{
  "norm": "rmsnorm",
  "norm_place": "pre",
  "qk_norm": true,
  "attn_scale": 0.223,
  "extras": ["local attention windows", "gated attention", "exclusive self-attention", "capped logits"],
  "init": "normal",
  "warmup_steps": 562,
  "schedule": "wsd",
  "steps": 8490
}
Each number is 128 + 32 x the weight over the matrix's rms, rounded and kept within 0 to 255. Layers, rows and columns count from 0. Numbers have three digits each.

# up: layer 8 MLP up, 256x64, rms 0.266, rows 106-205, columns 0-63
# down: layer 8 MLP down (transposed), 256x64, rms 0.252, rows 106-205, columns 0-63
up106:148184120164155186072136135108152056142091120105160144161148168101120139122128147139119117154111113124157175130155123149133114140110077213143135124119076155140163157142048155124179135118123093
down106:176145106061168130130130156143097133142104099132113125131097128146101146149155140084097125151126153127123187159108155069094121081148124147172069108131138139124148113087160110093040097112118131
up107:112148123155142154163144105091076136161136138144180135172125155103090152112092132147132122129158133183179147168038174129099099100121088187133129164128168170144115177121171136103160126120141134
down107:033141107150073113094181029161051162148137175099152153130139136106118135123137153151099135110128173154130122118129194109128147104121139145071123105161117154126116153134127122082148106110127165
up108:146121167120139059126138143103121106145096123108110131115103192199078116071127146125134115142172065132173116124106166147150089080209086187130141149077079155091104143096112094163110099110100142
down108:054139149112141203140138180164105126085081104146143088156157098110139173104160153142169137126102142083124167132132181143117102121104126088106136132194142149132160144124100156129121164128101183
up109:131107164137166165149145150149119140169075135153127090093085106155125153102123140215115108174155075156122100170133170182197069122105140176152152111127174107130095133115142097078063120117076105
down109:044141118183103124106131222098087116138125109136131121129109123097146114141162139116118192092088121083100151131138119128111136133183129136133139092114124118145160154149115142095151139105117255
up110:156119139126138158095156150166090109113135106082134107124156100201136117167154118176139127120114131114120167075127075127215081107146159108157192120138114155132091163146141124119143132119105091
down110:125142153158108131156100077099129147154120165165115157144138171120169203148130147065149122107118122164090120135153119150136141169118095125143053113175153108106125107144194139142138131161116154
up111:139131089140101077081130083097190125166132130061138108139091171117118201142142122099123094190134159196152130145117128146122094119154166096147117148106184147090104163116059078105139100153126130
down111:138080075134101130090087094095129103092109165097078148108160095201121049153071105061170117120121119118181111158101091132130129111129131131093129097142137117055161148109091114142166099127139062
up112:136161141097138142104169157145167113144116120131118128109137164206071149138172128130165090114123141164182132137130071150144142097174101126182139147138124143102164164046150143131125087128124059
down112:097132147113159154083149110109123092104174134156119101097184070082126148103125123133087161120100084105100111077129118149108172056125099146108126091129147126108145093196189123109208134120099181
up113:144128128126120127126137131128131114139129128127128120136125131127127138123119123137131113133133128140128124124139139139136125121134130130138135130119130126125123134131128125131133119141121125
down113:122122125120126121123137131112140126135142137128134127124130122128130128125136130125135121129128126129128137136126131116132137128127124121131134129124130134127122128128121122142134127126131134
up114:120113137172134061119104122133146102105087062163090096159175113097182142080117125148206088084167141145133132126132157170105138085146089157149126109139174136151123059096106127074082093159082044
down114:113126142151152143115106139104148138168139129232176125104126126091102143128135153045115142143100175119138153142136046146143023107153096141054133122159170097122119163149196098113158188101151154
up115:163079161114140121080123138172094110125079145188121140150107120071199093149132104109114086162139086168122116136122180166104121106108114154132149146112127177139123148122089090122088138155147104
down115:095125122137131104096113098148118170072148160079130145077166123116160115100133121113108115135138091116091171100108124169069136135093101110058181150126117172122152180156103158077128168150106122
up116:155121092122150149086081149094132134153089140127154134130114132147174111069168125164140077119181108094140149188173137139126134105138115153157123136107126172117121188161081142144160144156112113
down116:150113127153187132156193093147112156132128126082166063103123104142142132141072077083119116159100160057132119117096161133094186123073133150112103125128120093136129097145141111124117115143135130
up117:113167070153164125112145145105162127142143146115113118144136121142153183100148170122141114170167092138176115170151097173124138097141057138145114158101146112111117124157166137082192085138140101
down117:080116134143132159094142193129122127092151170112121144137119117118133102163122159162102191158141169090127126112101098142092149125101161160103111138196118115152098127152139185156141111134120160
up118:145116073132108182060137128098124127156095104205109066108190193092118213120115112060089086144119092136205087053120141140099069081116108127148154162129127163111101142139117115110149129110155106
down118:003108178154162140096135199104185117121132139072170139136119150164134094146106163141143189113156113221068105180063122182142088148139092155087154121094121151127165185137191118102157131118094150
up119:120167141092146147162133172140109120098136165160097124164055184159199129113084152132120047151141157131158149119098132180219113140124165141125132145129109124146085132113085137130120121145136138
down119:140111148147146183137114118142149109101109145096168127088159071125103111127177142131136088130113140133142137134071188096123125126116131115121160114190100152127119154088137147121166070059149128
up120:118062200115120144138158132060146084157155140124152153126081143120136177098166148140103111151176111183130204158115129170160081146136083113143177127174149155134099199076143051165146107149172090
down120:210138095118106119112121059140145121115189113125112084182170117130129124149193143097180133111110105135096165155181167025163124126119157084164150134086126076137134113062183143157064122140130141
up121:167093056159125141149158183130122143156082143133155133101115078109141092107076087120114089169153176139144176098137148121122069165118106150136187166161106158096117138087149116169133176181134103
down121:083118118175153153121116164130174186088160115148150122072131129100141067185150141138190143151122135088083142168093115162092159134078118129100131113171111092103111159147163103197189153079097125
up122:174091140170096119155127143131117109102111120103166080139145148112112119142148146170107132133110112132131119154125167147141139108128117163167110120097123176122176111134151128158123137153133101
down122:184101131128096151130113159146128134117137135117137127096134170118094090132129139071117146108169111107127153148167133166154115092099166170125060093120072151093123127116171133125155125147160178
up123:144121168132170112143166150147131122119104034120112094186141106084166104118060120157107107116162108146086128106146167133114108175129106129142169154164055175122147173103113095130100157140116132
down123:101159160133227183115131113147100196113192200123114156146132093145141162125066109073144151082127143138145122137146117133092138154109154120089165108150162104140195136115136106067106131121183107
up124:135135059086144139108150141134189114099099072120139105128181081097134128113156106142200061082198114171095112170128143166131089156113126175166140133129202103169119158167124132132094166103129133
down124:132112152085070080096100133127164130070143182112103207042067166126150120122139108151141141140129143076177088117152162136193167144123147202138184117163095125102096076139087158162145114146142138
up125:146172127071083134111167162127180121157092066106141114149147057121094096119046116176108120137119123149154161132125111157109113132157123210193120092157172216106089183153130091148131032167132123
down125:161158112089146154150093072188098111134078150119149174114114128133186110186148099145081143081121065140095178145136177152146151090093138088087083171162091084073118133130155075125151123158173061
up126:153154073090128174132114133130145102088074080081069097154135097100096189122134126100114093138238073155144156117171109191070130109175148183136149170134197146164140152159146115080086124166158113
down126:139137125196160129145192158100187143244161148150141140099167073114169106178135173144174138183092143090114122185132061154171163111094132125098069128164082149129132132142148152124133143116136165
up127:144042131153150089132096074124150134186060088131149065096152102109111178115083125164087023121092096144132144113064130132128118099114087144170141130074170115097174146165140151111080101139086110
down127:145139164068088095114143111105128089131154132117139131101181077186058116113077122116116146045168098214114132093117092112170089141159134109081135084150139101115144135069187165115138129130186085
up128:128094132115092119088150119107177091101107130148178125153168112099133149097157116168129105164102142150119200102136126116130086084109194186208143137111147169115057171136103147092110139143110186
down128:042154159148137118041128169119145082110110138116143135148098155106113096154130132134121109085108107087136113124103078084097189153101131143110107104109104156172167064088124149111173108110113095
up129:134097129118145133146130109110123078131130176115102104196122147171210181099065103135162111153130097133132125125112150130133129143132098160131127137138121097139155134204125134085119118131149111
down129:113084151150119116095153135137128142147156138072134149171134117107069153175111147134146122148124125111123117127074169137145145142166114095131122087130092099092157147108166106132037126135093165
up130:128072120136162100129166130176140112137143053109192095146101168090128090172093113129137094130145111162148071094103147148200114111117092199171155130169082126186163144149070154123082132187124070
down130:144144111108140092156082086120097152078131078139132117088137072140081090101158138090108162131121159129158122170090110146122137180162060110155152094170094132183082155219134117141070156163121179
up131:152078101094083168138167224065192110104146096122096126201137164110089145142104108130101115101133143158109106159155162136155088166197136143160228119171187098192109155180128086097199113140122137
down131:159110071151103224145117135148140098250070086139170148172137094173133074147159157125148196091158154136087096144175136124141115120128121081101158112117166141160099129126151213157083163112110125
up132:115142095113133134126202182131137050110131070116163105180138117169064164153085161115158144158148134172139136138130112127148112118144113111173161143054089114130147140151109135132135068148097145
down132:049164093132154096103098161119166148168142121133150104176089141137113136131081155093153167129161075170151144106159163114143160168160112127045167086081135092120141111100135138129127098122108141
up133:125088108104148200076104091139128096133075107184134101168100134130147103072188064168089085136208122177162152110094134134062098093156138145148130154085082177132171151112086121144128112153170061
down133:149192092168107168152118135133117138067159104103132191134145076111074119070119124183176079065147119147115082156136153166110185188173154056173149123103045145085195147147111156134090139144145112
up134:163120097100153071133123082160171083139085149153164116172142161088156109040165137152077089089152148146110169164102162135111086087109090104135114172092142167157135146128107135093110138143121112
down134:040089145137147136084133133155116172152159199090131207121147106135144094136121127155149120129127183109083135174124155125136112173126158086059121134161153182124124183103094120159143122134127121
up135:145149175118108099164143155157139122095114087183135129100049148099190118105123102183122090169137112133114080139127139152119072105126085153136124148120137176151138094064159085132097141134096120
down135:114097100171149132114099134145120138131134160136138153186175074147105126149133113140131143105147120125069146149095161135098159116100156134144125150109069106099073134162147156193157071111165127
up136:170136109140175125112106108076139118150061107135137126201164128119068131032135114130134147121104112119126121108130168185146083181117070164168149191126197145063125113190102111120187103152110037
down136:162161128100079171123052092170118120133124142183150175069070161140082108170104130127120136183119132093179153116095173085140105087071140095183103180161125107118140062036173153099072072137103120
up137:196074097092082086128158080133146138115157169177083112112091128134105083114127111085162074148127127149100057109141166113110059111126122129164131202125089146066143129118126122105117120198076170
down137:149152089099093101143121071133095150110152136120136148114106105135105138111090108065222240136180186133126157125142163079108118194147170107142162120096199091123168126122128181172069128189101136
up138:150120084209109147128149157101170057136146114088104100119111101190089169122108100162178125175112148135194105159129119113161157100172169156143143143195164142140126155157169082151080095195110109
down138:168168130103070191123102146135096147158102129164030107149090119117155116117127150136095156110194167120111133143146116168097124192063099130143181157142151121058170182157108145133117153091103126
up139:165192130109109151078117107140192089187128123136130126153168131124083134129180123137091131146175114163155181087073141169125136089132102130118134148143183144204113147174096082066133151174182077
down139:101137101150136127160113103091144104127144091118127128109084095095079139127100126119166099066036138098119132175075111172131179180127103175175108170148172178100121138078175170151127127116122115
up140:132143054113102076149141128120187080167126074088122092173086158175135162149104222157154104177163122165073124102099148143170109127134120130153145123088129098157133094180156164156106164145109109
down140:173185100067110118085118099122110155149069082184183135055117101127124125122147097176100157058156161074147136184171071157141148131164158094109095086100117122073149144115144123131128081106083186
up141:131098131131121068126104096163164129184153153146134124155144106095084123117187148141130098195095130230133128201122119183192130160130124201163179122105151110162170154180146051150085123159102087
down141:166122080124098183161129091135095090079090074061034131072094101151171146148163168123069152158083163103138165128170171086151166176144094108146114120128097229165125090182133124105156102140109115
up142:128190096079142105135162123108141063194151131078172113189089129149120152120178113149095107103175114126148155121083130186190120070145067088186134142203178108132145130120211121174121136186158056
down142:166120132154105101134119083130076158159130117116085087122177008159081129142129088169107102204099183088182156141142133205099134137198134077110127138170030073140139099109176179079107102134135147
up143:144128126133129128133132119128133122134123129131129114136120128127127129125118131133128117133135126134139122121119136137136118122135137136134132133117123134120121135130130120123120126138131127
down143:121126130123129122137121135127132131133126137144118128115130128123137133141141124126125130130124117122121122126120132123130123135135124122117127123123115132123119130123136136125126139129119139
up144:160145087093121137098102128112130117193126140120132111067064145185115101128126079122127117135159154126175150151164173123179148081154135163181174099158123136106134174150072089159097151238129093
down144:087152077154184191117154056111074087169091123101143093099135092094096129100145085077117156132110113174138152103158155122137131125087110135084133083109178094101076117101157151178069132103128195
up145:161140146135165124109158134120122092148118063064050147128079130074101187138139156147103121123096061182078102105142157142146104146132104174155147128099148141138113171200064138063143098136075158
down145:062133135106135055059090112139133129148066179170069126068160152128192142173120148105133145147137149114055125156100147117085097149108093052106157125166128086155192128104125148109102138101143153
up146:137103138152149135142134093118170119151117122109142148122110170127127123154117036144086133154111154140128174103124123141095108107109117151136148129151126136086091157138106108155108087103096122
down146:062135080111105121119118119138098128098135120143093100117135093164155159097135193104160135104139096121152095122186101143154121133130148106103092121103126096117157108122129129111136156208143115
up147:125129125137105071074151141107188132147138143174097123131088135153154175078140192156194129168130127149126083119103117159114113143121134103142149152075146126100134127125179108062167113185118120
down147:090138142178140155100160191118161149155117132125129097121133157128174112155134180123126127118143114081119080093111059119117161149128121131068064091163103128110199116104137130142147134116147151
up148:135114117115160081127155131172188087183149086070132121219114113189080142111157122106132093085165015172084180096154153158114126137142140187130179128100198131200098122153138103098129122165142081
down148:108120102108114235111119109101067159082067134021158135068164157078122123080087170107102147099076107146091118100180183162103178155050152167129106105092101174086104138113076166148137121126149078
up149:131086073140113160092152115204174149155119196122136069109101131077110134087094106113049098164150092214085065081151124145119155131107154119179191167149156127100080125087114144089109154150127144
down149:120131176109143078116100116123121084208113195143246105154129123173144152181143112185155076130140191121166113154173138157159059187116163131060147136187140109136131162145176131110112134102118073
up150:168153076125118083132111108081154138175205145081113096125161128138195122108151099102128098180160155155159129068190154157119147111107137112138175088143133170090141174106081092128180137186138116
down150:073156123106078109126114079096111138113151111135115124068142124163119151106131096100171143124184129172100128146127132075081181102134097123104155115046138069118161125082155194163135080075115088
up151:138124076089125149082188181063143023163094123112167139160157118146075207108152177174090138108150140141139143184044107173140120122144130119177187154123114121172132130065115134106152135170119082
down151:179163121102064159171109068103102153179117155115107144059178123077143158116117128195220101117146174119125137132106157119151075207079140062108155141135136053099102163163127099150118119190217084
up152:199143136141163150165123104099147074169148127127131138138103134170137128113126138115088050160111140154183128133132099104125113155160101183134091129168122174134093166139107091123146132129101156
down152:163078129120115144158143107135094160139173125117128135125105159180097112126139092115119132084163138129139115109048163120140179085114143145126111114148159057132101158135144180149184092146096164
up153:167121133110133112156124106142148133181124158109134094173120142162148127093123119158144118152126170134184110174173164153109129139184121155123113123099115147139076124140122128117176140109154090
down153:142128099130114153144113110203121112125195094091128099108104119176135126185154153144098118157108118123115103155120121151125180164086143095098054114118125136162077122139163108127100166119088117
up154:168153100077198060103255112134138041191084139185151129168153148140134180131113140116155127140137139148184131070112113155172118118150096099140151186170113120140083173143104093152094044131063082
down154:170069097125067157102165065153105075149185107113108119145175086197130088098171116154207130161145122120164115107101120128126055140160120060048162144174100133082126107097231078074099166135147067
up155:125135102191153084110092125123152105094189123134126084173085064083143107162121125177136122186128129190142124073152132194144103030071167152124147140147083179119151172170096150143111075144147118
down155:016142145146146153097147166104211138160088167200166146117178104133128140118099145078163118069130134147132150173134036135108135069131096138143130124178139084120169125159137122131159113094131173
up156:154074123099115134122168126105108136156106147147162079135131161128072186116135092089112104101181092235135122126192153145110163105141106075164131098163176139182158137166113144138114059125141048
down156:116191148076147113158106136146164105091135147150209166118096141092124118082183126131148098088137121101198144120121188140179163117120203135169125140165094209193139098139121125190095102176110160
up157:154146120090076158134140130095085090115128147116150080158180162080103106109109102079130095163171115173090145146138181125082078157097121116144159121110121105182078108122124092117154151150140110
down157:094163127169153123132110138095139167078093086148149110074133105126167179097128158097149125058128067089085132151144127124185105115113070065084108178130132122102137157120091107142178093118153126
up158:135137109155137151161171134104166105198042115117111113120084123140126123130072156080112118114143120131130133057154148132097082144162102146143179195140158105124119092166151088171084100132105136
down158:136113091172133161198120101097112152107175064154153101120171074093117108162169153105141092111196107108106096078186097116136150131103170102130122110112166093087103146101110150143092050146146141
up159:146140088127103168121121160111152073092120127156116080157096128155156224112079190104083141153152089148152081153098151147158144144143179118136161150132119123138121156186188136154121117167134132
down159:106154117117138127134058071130079135140063145129161138096149139146087125166160108066152082113114144140109147134132130149123065156142100115076191120106155158070147108121149110133060107101153132
up160:110137102118140070139144096152148089116140128131171085104125131123079214124142128107082092140129188138164145051132120141175135098119110114167168095072108154142136166171123122175121067155079131
down160:101160144133115116087134111120195117097157106131157117152087121141177127095105132122180192130069151139109105170129112150126087175171108148096104176171160177132091117080074106092120097130125199
up161:115087092153115123124110126099099137120130081180114088146147208098133145048147163109149082190116112121154114131085153169133161135091096142148137135068166128119153123149126118079127119138152093
down161:071108145113122116124129121090129090044103144155118161129145128118101180064126108116069073096094151112144137086124133103102120156094123118101125115141158107159124131170076140199102119130104119
up162:152112088123156134099134173160135116186152126157160089166119123098122155083167132112084084105109129177142157153074119149133147157130083115149128097131138161090145178176112129092127101132164143
down162:072136130144190147107142147118116160154107169130137175119109106098108088148138137177163157063142119090123174130074066103109184139141130099124153094128143125141136156158080174090145092119134111
up163:163126137095086123172190125216165105129121065135116115158134124099110142064152180099154108164115115135104162154130196169132113057096126114148149112146124225204130159064064116146135127201075147
down163:066080134135100091133108170094107078192178094145101121120163065107131114087113146110138143087143096118122168133131208074095135079092131073145142119177072187189103125132167156115170146126092208
up164:146117130117101161127103093124189130140158121085134072128157090158165131110149161122091061135099104173119183124087091115108075152108146103124149155100153145171125154186113100101091107120148135
down164:074098173090092105110081150149135160171130133143110148140145188108118121120159112118122167120128179099102140139087187143140105126136082162110157106111121152199105130090148142045113117153155095
up165:152146117110094153092178148082124071168168103123164088134129104178087114107148155101141130119192071124112195131177121169111117122105135168134188186080147104134081115193151124193060134176095126
down165:128103114079147124107142123127169142139123140146153142152140152145162128172170115118065129177176125118126106184184083117150115152083142209192025110153116161117125116081080155098149153137113159
up166:137159170104140125130098136151138111105083113147102079182121106168127161115089138125171116135160088140109143158105147174136056120175158141131131147100150147157130097128118157113098065141105116
down166:128104112138119149124115230130112177073090153151103120120134123141110107152165134100136142146096170081096148120122155098107159142120107155117130145158117115123103121165144119097181119129161152
up167:108097120130125116125116091100164127126085168151092121126111156189159161119143118125112124124202096136138140127195136136118092121130159122143125127075158105116105124168071125108164093137102095
down167:041134106129120163134138108140157095091099155145157131111135105133094114149130139144162128108111145107119148138128114085156125125110143100102137107113138104074052134133130142158135096127135133
up168:107085122222179089128126104166134084149091038118103119091020198182153140128133163092104072169095155164107124074149162121158129120134068147133161083119106182120103129136091103080150114159133116
down168:139157124104072169207133126100141200121150074117109118145089046121119097093147125149080159089125058126112156102177132138182150231088082142095138140117108124160126104113106116128067154149122137
up169:167070156123132126140142142156111136105152105145060104135119174118122113118136093156144072167105133137134167117062123134171157122142104155143125176102132236154127183158081121120106105153184133
down169:122119092094122146090125123135124117081149147154115184039094119174130090115155129129107120077120134119093148224097082163119156123149117111139126121130099108083198133112124113087082172081137098
up170:134076146124116055178137131151159106124136097077158123155143093154145174109144085181154118086158186182109138141119111197120103106107196160163121199052197168146054146114167152099161162169132097
down170:052098154144165143060065117159138122099132159175159198170150189124093098143123127138118103146138131142109118168059170112110169115091132117103141161120140070136143160077151125118062176142074176
up171:193105164151130173080222120114152125184123136122147131167169154118126100068131127068103127160171168131221113048170156159155122162168104086128156138199121177142122129143096062113079115153074097
down171:104078183149120157102067131158064106089133162162149195071130124180105093139154159157076149162116130151161095221141135097182156120110155116074151103117163088108103075150195123137128077124121044
up172:185135102136118138118092061095131083182149085088174110106094130143099143113110109170160125196130124222155156093115125153199106093096175115164149136136155174088129177172188133144053086140074108
down172:112184075119092185100185153120102163161134088152096114129081025135144136131131074132162139115180177123085132085109095090107153151120142131081146129200103120154201108158134127128190166124179084
up173:231117147082107126111136132168112149146148134150141083117131163099130112147149138152089086154091152124141087093085158137197127111125120159133122129120132099090111151163144086094196109160127072
down173:132133147077127137143100139177117138106131175151116089069152124102087143174121156091102099048166147077155158201123166125137111104100092155151101135121128103120159159099149098091160156123097100
up174:117145134145117085138183116152178096149122174147108034118149136129138166106130171074104122170108131152160079116130125134114140093084118123155126197114142126137130134128172133164169144143099126
down174:075136115132137128104139181102199170095089130134158142128126113103179146152142169166213172132122108124129087132105070135100112127143142138087121113088139096114153094108140157104124111116122133
up175:119159179166119171091123153160140076162123148127073138133108140096143108128145123108112075135100117164140169146138197103114131145109130177128173197087114191152110177122087087132136151135116089
down175:099152123136137077114085112105167141141142151067131142098141148147100153120144149100087146154102103098124123107098160124023107135092084142071101136149129118153144168140168145058091171157122125
up176:149121049184139151133108150108165125155125126101118096197122130108106094108171136161092095107091161207181167054136146157121129094127088085164164149069130101098180177155082176109053116138095088
down176:185141131111094158132127085138059117192090162158115148021123159118117192230118162072127094185150105140079149130143115104159122106125141107133124119176141088132110127121156077142165058075144105
up177:130109134181116188146142147111184061162101165078149108183139155129104147043126169113160123160137096212154179042110175142164077160162155129149176204084183100128066122126139168068086148165127153
down177:155132119118078078159099111133082135207172058144180224143096103177120152106140200087154176118081193167085174172121139146152126219146178104150143160131156203207091119157097149118011081086139065
up178:159123110145097086052118140127115129132159137133079121163177115203107112152136116171116067099085162137180107055105128157170151098222077175208174086079109153079089166118122129186162076172147088
down178:203112130091044132112091083145080122130169067101134055138137132129130104127151158185120130194168156136095128089051092073173209097203145078168133130103114205101087099137071113171067131068092082
up179:155114115172169137100125076097114096176133132129093045187133137124085122074173145153112121137090079155121135050094151183123154128180131108112142135046089096068100138096092153142168078161152084
down179:158134080115070164135143129097205154121119147169093186079116159126083147172115135084155150093110180158120138103076101065130167116153162105158081188161125143179143116072141127113197084112164116
up180:173149090153088085131173085189208116105168075168152081147058097091138076141119175167130077176084155160139116069112142100141139146107105108161167163083097161117127162166084140131089072146094168
down180:106047147151096109107128187095120148075104119108186090144144141130096144012146067142039063092090108135156074119061123086127153131121106200113182160137108118122155117143105129142146123080142150
up181:133175115194129177099130104156133098185089093099106113182116161089144107091175096096165133091164056124096104135112127169222074159112103133148140161097108111134146089143130108163068123151100081
down181:115083112125110141117140119188095120073148156141120143143132150123096105140132142082123099158177179161114128135062081133106142178175171160150107114154076105026076166132072140120133177119076165
up182:136127127137118121120138133116130120130125132125123119129132136127131134125116133125130116129129119142134130122127142136134121123141136135139139134124131130131116137122119121126124134139127119
down182:125116126121135128125123130135128133129139128122129131121125121122123123115124127128131128120126128126118136125123127129123130123127132136124127127129122136123129128126132135125128125132126133
up183:182105099119137132083155078155186111165138120152187127105148123144109061152100112139089080156096116159142114118080150137187108133128099160116132119140135182119048207139135118162096135126104109
down183:184139133105077130164123136114087158070164137098110124148080047118108120141093095158134142155079107112089144097169182169134079128085158111153110173114101096109150075095133155111175116158136101
up184:188131133120150155176140129144148112201180123097109085136168122092154176114183088143155065091136095167114088086113114146190164107184188134139186114140131129108153146182072147127094064156103131
down184:053155117152140107126139116102150109142087145142107164070153144162142128096106125124162158093137139145119214130204112124175041059040125109125136148117113088089100115084108067168159160091134225
up185:158128148103198190094136077142145127151099093164147104099119142120137096133152110205110063129175129135101112082171140156134106129109131135147140213129121120188153187150130130152090136116165107
down185:161209110118080170148134122158150134062150085190158108145168125153102126126138133109130130140137106113066107118144144156149188115116154107145167103156114095122078065111086082110102124064130157
up186:181162132107153107131152123173162094138090129169164094160166157153120130145114116144075131149123134128132148083096166159126160139081147127141182163159083139145102207117122090198108114133104146
down186:113101101111101093121100118129084118125209118150157113107084107122138099088175163034164131119119120124114195159090177103108107152099076081155157148149107136159149153106150105125143146148125127
up187:157109087090174101168167163182069120111091148134150117121102139179175152104094086131170102103107093116168108152161160139108128100165095126155157165162119139147156149071123119140092158186094112
down187:199139132130191173121082097131096080115160094135134106139167111087182165101136155069117160150114140128077195107108161133121182157139125070140110143116067109155112109169139158107129190133127085
up188:164119144211168144150166195157136111144140106138120131134106134129144160127128086120134107085133125161131117057115185104178167148143151111146151176070136115153135181109096129126163160146131071
down188:079109117116174150123120137144102087101139092117109161133102100117115146098075124150115187162080106163137083164070126101094105112166143132110156121166154175187125162099143188137164197089187110
up189:153083130155168109073151073146123119146140114114100132122101196125131087120153140178105121164156128133095102074159153112133125118112102151172146081132125110158072158123088129123147092158176061
down189:137127144151133218112136168166179117101146157172176102185095136138119170120100154132161149144114103145142122120137127135073122181111097156133109125209115095166145111102126188180136134112145114
up190:138066175150074115156156105170175100145137089110142117089100135116146137163082113159117104161116123138130193110179134207184097099137154170123170101179134130135117093191191075151084081175152166
down190:114158153099169081108142102118096097130146151118106153051163140156088136062084171093107186108090117081150144141124132121169072141166130178156111185154053128184099116119128092066130125117089084
up191:134143098114192091098146110125174085173131061090092105167130114162125178111118130122177110080164111166154065195132102168123060124142173186130190138107176159150131171177104084074141148144202183
down191:186142085108088176159104095114105144133160150206130109095116131106089150085101122106114052052068111060171057154132091111192165096094079056154163089142142133103102083169114142135120103143173152
up192:130103119213155122129124092116197097188157085172146081193137142192099135138110119119169073138097132176167199102156102133103151078168094117142115128081185100112144127166150134136137108136129142
down192:161101118106126120087112169142142152063135136088102125100098144080141089100183119177140167064126091133130081146081138154104124078111181127119180161152099130148068126146076124157044146140112186
up193:133107110149175108119134120111161088080077156115165126109076137103145156143165171160084133160137052152137172144143158135151104122137169100146193170145124109077129099157124037158144071195183110
down193:174171072111089144120115128144070195091101102152145114144142102137059177159126100129138071093108161067111126157151192147139156167107083101178088136116107142107078136175155184145099116107138104
up194:141164074132178084106137107103117106206110106125076133132096140131145151094140126169120091132131163130175124077101144133137121137228049118177174143132093103086069113127051173192146112185062082
down194:092082109102182138156162102098123149139238146105102134149151141126147159110127080066122029143136150092091165157125136116149202145133065162047138125170127118097232131111167113127114155108137126
up195:158139101120136128107134175214151124094130096117144141127191114223102113137166141143115100137182041151182127134110190189101107105085179149174142155118171138185092137136097080102088144119108086
down195:159096097155117066154144140133118122139135135036165130126119137147155086167162082105132137163171096096107085190158172114129126035058129131147089105107137100119112133073115153135132000103147110
up196:143140111140088107095099152198174134152127165088072139135131128138187146089112148111179105186103136168197122120103179194182133173146092182148154089080155133080101111114196071065127163182059110
down196:147083139157174193155153102028110116131149116186195127075158135137046152129161081127126111145038140116154129087161075140139096108179106160106043119121140102122152102110109137151050135186154121
up197:184067157078163132084209145160146118155042152201049122143113126140077131121165112147182099125134154139123148130125174143213061141143153114144146166128134136118086124093125147120123149140183124
down197:136060106094120171097090136212122093146153117142116130158125115158136088111158132155123183149102138162076147106111163089141064151167109095096127143078164162180117129063164113127138161122222123
up198:116126132157171111137167123079161086129129100165133109145108130182125121102092154199090125151202205147079156157199157146081133115084219092180123198070145105120054106119144071147089148207100126
down198:113121150168153138037120186127151111129040138169155163180117146186116139131155086084204194104110116162099101105049053122085137114125143155138140104140138130088117152179146114095139153095134116
up199:191097089119122116130147108111125091121156131126123096158129193129069156141135134190089119161143106130156155093185144147124130084080123144139116140148145184084113120148093155062140134146128110
down199:189104097151154150130128165183139117091141152139180125144120164151116076165101113149128122064135121119095124138113066131132135089127115143104091133142087157113151122156131116078163119104115177
up200:132089121164169062120179110174221090095095107202109102137067112148137111084088078193088110104082176174108186108139148155167110090129129118131132110156170120114141126135180081141100056137156126
down200:107121111132105152136123079158073146156180046073086135168053129087144126127175133045077129190083129095129176143149133093147142201135096157131157154139117083160082108066142084142090097139130063
up201:137118120133125106135109139142143116128166081145121094142188117074135142180087127087107043158113148175134163115111106112114122136121089135153184155100133198152134144126156164139071087150124142
down201:054102142132130067138126117087175125132104114107135098122186104106115060132143176080166111104114102176142136162149057149080150156113110146114104148099149194148122164116154158107123172120164180
up202:172126073155095154149156130106151124173073102175137095197163162167059119136159166109153076153126157142141140094143071085172135087111112138160125135106099140090098183104162094146177166133061087
down202:133130137139120107086110113071135119060130143134124117079148121171051159125077159196159071093120153153098119091130110081108136149117176130126127107213145091104200146137066163127092050122139106
up203:115131138151120089143136150158154115139112148127138136216138161126137156084141194134187108106133125155140121119156096140118132126154165175145114141078119098098140123148152107092149114143131149
down203:085118117134134110068142164144106158150127117122087099098118084103175096135134129116088156172141156113136127092119071137110145151161114131110066113103126076108165127147127117079155131119128116
up204:123093092150111063058120115121183119175113178149095140174101147089101208116120120166123090149136126131117126131155181138120140133150119120117131155102131109084092157144168147126150127117110117
down204:055142131135116120144161142135143148174126097085102142139136103109145096125122139085161169094113147144122148064082098145110121148155142129099070161110131117131188148138103121098103110076151166
up205:160098122103155128142130132150091126114146173151167069141155142130151109102110163149142115103155175194112091122115203115143115142180118096142156109086083121100109123133123155139156109178155102
down205:062121156115125162109148168154118119068137179152118129126119158094206142121182114107109174073166114130116124169116111123124151137137164099089183138084158112081103135105127119068131141159149130